Each number is 128 + 32 x the weight over its row's rms, rounded and kept within 0 to 255. Layers, rows and columns count from 0. The size above them is the row's rms in percent of the matrix's.

# layer 5 attention output (transposed), 224x224, rms 0.245, rows 85-95, columns 112-223
size [ 95  95 100  91 100  95  95  92  89  86 100]
[[126 112 142 171 102 171 172 128 100 112 146 139 153 146  92 126 138 110 122 159 100 179 133 134 100 144 117 117 130 113 183 149 180 169  67 148 154 180  94 172  80 169 156 168 110 163 162 116 128 121  73 105 151 117 130 110 118 112 107 167 147 131 109 137 169 122 135  92 135 192 132 158 111 149  67 186 117 142  90 156 118 145  89  87  98  97 143 109 159 148 130 134  92 143 147 133 143  91 141 147 128 123 115  75  45  91  76 145  99 186 123 192]
 [106 152 149 183 135 128 217 122 183  99 198 101  55 128 115 161 124 115 201 143 107 131 182 167 160  82 218 130 147 123 146 149 122 105 103  81  95 155  78 136 165 160 104 164 121 133  73 137 154 119 113 115 160 153 157 135 160 118 127 170 140 152 102 168 144 139 107 176 162 160 113 147 122  49 108 106 165  89 125 100 163  86 142 127 146 113  98  84 128 129 121 148 102 152 108  97 151 119 146 135 185  94 130 123 127  65 125 134 170 100 102 158]
 [143 110 179 125 142 104 126 135 151  81  48 182 109 151 123 153 143 123 204 159 142 106 143 118 177 105 160  87 176 114 185 167 101 196  73 139 131 147 191  87  89  83 156 143  95  74 141 137  90 146 173 148  80 110  92 138  98 123 146 150 153 164 104 126 130 144 138 156 141 103 183 148 139 115 114 152 121 102  92 114 171  91 163  90  97 149 145 116 164 117 138 145 166 112 149 101 187 138  93 138 111 165 116  49 120  99 115 150 120 110 141 114]
 [160 109  77 144 142 136 145 148 140 173  91 108 187 160  96 158 109 101 139 174  76 142 143 127 119 147 210 162 153  86 177  73 194 103 113 161 188 130 140 110  56 168 152 117 166 151  95 142 132 110 178 120 166 146 138 130 108 101 108 131 104 206 149 160 140  85 135  53 153 118 142 170 136 126 119 110 190  96 110 157 101 120 129 117 152 134 171 153 170 120  83 107 137 141  76 139 165 147  68 149 159 124  76 167  88 158 121 143 148 148 147 162]
 [169 168 108 169  95 199 127  92  96 135 169 136 146 119 159 146 118 143 110  88 170  69 143 122 103 139 136 229 104  98 154 108  83 128 184 110 161 110 143 108 144 125 103 116 116 119 172 145 126 162 149 141 152 154 101 129 196  68  74  97 158 108 100 118 160 127 114 105 161 154  57 111 107 164  97 166 144 176 166 116 143 128 123 140 165  93 120 114 179 166 147  89  83 126 166 130 141 163 191 127 112  81 123 110  74 161 115 107 142 103 127 154]
 [126 103 133 112  92 127  96 155 132 100 129 128 106 129 115 149 119 219 148 185 142 148 121 127 113 177 138 114 123 108  90 122 115 132 105 117 110 102 161 159 141 116  81 178 196 112 144  81  79  46 130 106 181 159 169 105 154 119 139  77 130 131 123 133 145 114 177 109  97  45 123  75 142 138 117 110 115 134 145 116  84 100 154 118 195 175 143 145 152 150 177 153 143 158 113  72 120 179  86 113 101 107 173 164 134 123 184 202 121 138  69 160]
 [136  63 145 149 138 149  61 146 100  89  53  90 136 131 110 168 155 138 124 101 119 144 131 102 192 147 109 137  81  99 134 156 169  95 105 134 125 140 180 161 112 113  99 138 169 129  84 106 164 119  78 101 115 139 168 133 118  94 145 111 123 115  92 151 146 129 145 141  85 237 166 150 116 119 152 133 169 157 151  89 120 109 140 131  93  74 162 139 109  72 103 101 149 150 104 125  74 145 111 168 148 109 175 192 157 160  55 164 143 172 163 134]
 [ 99 121 127 113  82 117 125 121 120 106 207 203 116 126  96 143 141 123 101  67 121 101 157 166 128 166  93 131 173 174 138  98 163 155 101 130 170 125  57 128 170 107  99  77 183  70 131 170 132  83 136 154 135 122 143 143 177  41 121  70 136 137 113 176 145 126 125 101  52 131 141  95 128 148 141 105 130 103  97 160  82 136  97 129 125 108 140 110 126 164 102 192 170 135 201 128 140 180 122 131 163 155  89  64  89 100 117 201 123  70 199 146]
 [131 107  93 123 130 131 184 102 118 154 132  70 135 113  69 149  86 123 153 108 116  92 125 102 160  50 146 161 152 138 109 138 144 138  55 185 106 120  98 159 131 130  73 134 187 143 102 113 141 118 143 175 191 130 117 132 128  86 134 117  66 166  48 118 152 136 155 134 106  95 181 137 103 168 113 158 122 160 165  97 122 163 103 124 119 161 116 112  67  43  95 146 111  90  84 155 104 113 182 143  96  84 140 142  51 130 116 136  85 130 170 118]
 [147 161  92 104 195 123 105 139 179 103 145  98 131 157 120 121 171 157 131 136 169 108 125  85 119 112 200 107 130 108 146 103 168 128 102  91 151 129 177 101 165 162 120 151 227 151 100 142  87 131 170  95 108 149 101  95  91 131 174 140 171 136  95 103  79 121  87 153 112 136 160 148 176 140  98 144  79 129 127 126 115  86  81 119 107  82  76 124  96 158 121 157 174 127 147 146 155 126 133 133 116  87 149 104 138 164 161 152 171  64 166 125]
 [ 90 104 124 171 192 134  55 145 151 146 145 102  70 100 103 141  83 152 133 108 125 160 134 145 193 149 119 128 141 119 126 186 121 154 107 121  98 132 143 115 138  76 205 125 170 113  98 106 136 135  86 133 119 135 145 116 150  91 140 171 131 135 140 104 126  87 150  92  93  96 177  87  85 118 110 153 184 117 201  91 109 101 116  79  83 154 177 178 112 133  93 157  49 153 182 128 142 153 157 147 148 146 110 122 129 151 181 134  91 131 128 108]]
# layer 5 attention value, 224x224, rms 0.0931, rows 86-95, columns 112-223
size [ 96 101  97  97  97  98  88  92  95  98]
[[115 143 117 117  99 123 118 151  70 140  85 146 158 202  92 111 133 172 102 106 127 150  77 105 136 141  67 140 156 184 136 118 125 152 152 125  95 121 169 105 167  26 127  49 165 131 110 131 151 145 130 120 148 103  90 110 127 145 118 120 104  92 183  55 124 140 178 121 116 100 200 124 170 149 137 165  83 160 183  95 126 143 127 151 137 107 172 165  79 145 154 133 169  67 133  97 146 170 119 142 117 127 132 140 125 146 106 113 125 175 153 139]
 [184 142 118 146 133 164 128  79 174 138 175  62 101 124 168 118  47 126  83 186 119 150  92 155 112 169 104 174 109 162  76 143 118  98 165 104 115 123  91 169 104 151  58  98 167 155  91  85 129 118  60 135 110 140 172 156 142 165 124 119  67 111 148 123 169 107 160 115 123 118  65 153  92 130  95 150 140 140 129 173 122 176 104 167 151 132  83 154  96 149  94 107  89 116  99 132 128 144 155 133  89 138 143 196 141 137 155 179 107 142 153 115]
 [ 93 129 187 182 104 134  76 166 100  79 139 102 120 150  84 103 124 117 132  97 177 129 107 141 168 103  89 108 121 157  66 228  84 130 141 116 143 156 117 141 166  79 109  94  66 100 122  61  74 205  90 152  92 121 137 155  94 118 180 134 209  92 107  77 106 107 123 142 116 141  69  80 133 127 165 168 143 137 138  81 150 115 112 127 149 146  68 110 118 110 145 136 113 126 125  81 106 138 207  93 111 124 127 125 166 112 107 187  73  97 109  99]
 [ 98 133 142  89  78 111 112 105 119  71 112 112  93 114  83 108 131  97 120  62  85 179 113 147  70 125 136  56 166 118 117 152 213 129 144 176 142 155 116 134 132 152 191 126 138 138  68  93 124 135 144 107  94 136 141  91  87 184 145 163 152 124 132 156 112 130 123 114  85 134 187 120 202 136 170 114  90 154  83 146 159 155 123 115 209 145 137 136  89  78 137  95 175 116 102 155 117  90 108 118 123 114  88 176 144 138 146 123 122 156 147 148]
 [124 103 198 167 178 141 202 110  75 108 126 161 139  93 141 169 161 122  95 120 122 173 109 133 186 107 179 183  96 183 154 131 196 143 165 112 152  85 133  95 110 133 147 115  97 196  82 141 146 204 155 132 113  67 116 101  84 116 101 177 127 132 133 143 133 128 104 131 132 156 114 123 100 141  73 125 177 139 108 122 104 165 152 169  64 111  76 120  87 106  69 119 114  71 163 160 132 137 154 102 112 184  54 119 148  88 121  91 111 136 162 112]
 [123 146  89 113 139  92 185 111 148 166 174 150 153 153 199 124 144 100 167 175 118  88  99 149  93 133 145 102 149 126  98 110  53 114 138 108 159 129 126 116 174 144 166 136  81 170 149 146  94 156 203 140 153  88 106 122 148 178 131 154 136 107 168 116 119 125 126  93  86  97 106 102 122 149  80  93  88 104 133 186 133 110 105  45 146 152  95 159 191  91 141 186 130 125 129  93 163 107 131 108  93 115  82  71 135  82 175 121 124  85 122 118]
 [149 110 111 100 170  51 118  33 131 117 142 102 166 116 127 105 150 137  98 142 126 138 133 131  96  96 145 153  90  85 115 153  84 160 136 142 118 187 180  73  44 117  96 104  53 191 136 127  73  80 163  88 138 120 146 141 116 162 126 172 134 115 106 128  93 180 143 147 178 108 135 114 129 118  92 132 115 129  96  79 118 131 206  87 149  85 101 129 123 182  73  66 105 113  81 180 175  91 165 119 105  88 133 167 141 114 134 108 134 156 110 137]
 [ 93 125 154  97 169 118 112  89  73  96 112 200  87 152 200 164  99 128 107 130 152 160  78 150 100 184 126 193 143 129 142 159 103 122 162  74 100 104 182 132  97  90 182 120  92  76 194 152 114 124  38  99 131  62 127 104  99 162 135 141 179 126 176 117  81 140  96 158 120 138 163 143 158  91 158 118 139 103 105 214 174 103 156 116 119 109 130 134 188 138 138 103 129 113 125 106 129 199  86 138 183 133 153 124 165 126  86 153 169 157  89 107]
 [107  58 156 154 126  96 219 141  92 120 156 151 126  92 161 121 147 135 127 133  46 140 144 151  85 149  26 154  82 160 120 115 114 141 138 157 156 130  98 143  94 150 122 127  84 113 173  91 171  75  92 131 153 129 144 125 136 136 139  66  96 109 108 155 148 107 190 107 118 109 103 114  84 106 110 149 116  98 125 108 155 132 138 158 168 100 151 134 128 103 113 135 105 130 127 117 187 113 158  87  97 145 153 124 128  87 103 106  65 172 125 135]
 [151 118  94  79  95 100 143 108  60  85  79 197 143 165 149 126 158 143 111 167 100 127 124 162  95 107 131 117 160 157 126  69 148 136 151 157 141 151 115  86 159 130  50 118 129 153 148 182 139 123 138 113 141 119 162 123 111 163  90 134  84 112 127  98 111 137 150 125 154 161 108 161 161  83 104 131 112  88  68  85 125 176 157 111 111 156  77  84 160 126 217 143 235 112  90 112 128 147 120 157 118 110 155 133 119 101 113  98 164 121 131 191]]
# layer 5 attention query, 224x224, rms 0.1, rows 96-99, columns 112-223
size [ 84  90  87  86]
[[ 89  99 135 170 120 143 118 143 133 104  71 168 176 117 145 179 189 151 189 172 137 127 151 126 140 130 131 142 135  58 165 124 135 187 118 147  96  96 121 126 160 154 129 134 136  91 103  97  66  67  93 103 177 100 126  96 138 121 148 112 151  85 123 154 152 142  88  79 185 130 151 161  88 168 153 127 162 101 103 135 179 121 134 178 144 158 141 121 162 156 110  71 174 100 125 111 113  99 149 165 131 123 122 151 155 134 106 102  96 151 113 151]
 [124 173  95 129 165  43 155 185 125 176 156 183 113 129 128 112 136 155 119 138 167 127 131 107 144 119  67 142 108 118  99 170 150 108 143 126 136  62  74 105 122 167 140  71 109 108 167  73 148 117 173 132 157 156 163 106 127  86 133 113 116 125 200 139  92 119  87 110 126 177 109 115 149  97 147 182 163  32  79 152 134 113  82 159 116 103 164  83 110 122  62 121 179 133 129 105 180  98 132 108 139 110  85 145 150 109 139 190 140  59 150 176]
 [123 147  94 140  77 130 169 101  90 139 122  79 103 101 105 190 144 150 161 178 132 117 167 145 168 131 154 139  71 175 148 152 183 161  72 119  99  89 147 108 110  63 126 162 116 149 128 146 158 120 114 134  68  65 164 122 116 101 142 154 178 130  84 112 164 144 164 148 141  44  98  69 105 150  90 116 107 145 131 168 156 145 160 115 168 113 144 146 134 118 171 130 138 166 130 127  71 122 192  97 159 160 132 101 105 125  70 115 125 101 101 126]
 [ 93  64 101 147 125  96  63  62 155 133 173 170 134 194 196 139 160 122 139  99  92  67 139  82 129 157 159 133 114 110 136 115 171 156 129 156 175  72 161 106 134 100 128 101 112 121 105 136 105 128 153 122  97 138 115  57  86 196 159 106 107 155 146 118 170 159 108 188 160 197 123  77 189 144 110 106 177  68 106 119 125 147 103  73 148  93 173 121 129 156 143 111 173  98 104 146 122 113 131 118 117 103  84  95 125 122 119 148  86 172 122 144]]
# layer 5 attention key, 224x224, rms 0.101, rows 96-99, columns 112-223
size [ 90  86  89  88]
[[ 93 163 126 142  84 117  85 111  89  99 144  65 177 129 167 114 148 104  94 129  84 152 193 139 136 108 100 124  98 156  73 156 156 182 176 154  93 107 102 155  94 102 142 100  65 125 115  97 123 167 151 104 155 134 135 172 119 144 175 140 148 161 134 152 116  92 113 104 115 199 113 110 127 169 143 176 155 147 198 159 124 135 149 111 109  71 115 161 127 158 161 169  75 127  96 186 138 149  76 139 102 223 176 116 121 135 133 102  84 118 178 118]
 [111 157 105 152  73 142 107  77  79  93 158  89 147 178 135 137 166 124  89 135  92 107 137 157 116 114 126 192 140 119  76 133 104 158 168 199 137 156 156 135 169  92  89 139  94 153 137 132 132 158 172 118 142 112 114 137 103 155 116 138 175 172 129 173 168 126 168 151 157 116 130 182 104 110  81 180  83 154 132 119 113 164 120 141 220 122 163 150  94 107 164 113 108 142  91 168 104  66 154 107 167 140 164 131 105 140  75  46 124 146 105  99]
 [142 114 135 140 158 122  93 141 179 129 139  94 138  61 141 141 115 100 129  67 159 136 163 146 119 103 121 115 131  70 118 150 141 133  99 107 138 175 105 103 166  76 126 125 203  90 112 150 206 202  84 140 146 189 150 132 135 151 165  88 114 131 138 122 100 161  78 116 171 159  85 145 123 117  86 154 125 156 130 117 217 159 146 116 188 122 112 124 139 158 116 119 100 140 231 189 137  92 140 185 120  80 115 121  49 109 161  98 105 137  89 137]
 [137 166  88  98 179  94 127 105 135 164 140 136 154  82 144 121 136 133 189 103 104 190 164 183 133 121  92 125 166  94 166 173 128 119 101 125 107 175 136  73 132 113 181 134  72 128 144 125 101 122 141 148  32 180 121 143 176 102 161 100 254 165 178 160 101 102 107 114 194 147  93 129 143 141  72 162 109 201 117 101 118 113 152  97  81 101  99 122 153 124 148  85 108 144 116 138 121  90 135 142 140 125 174  91 138  94 105 110 136 175  97 109]]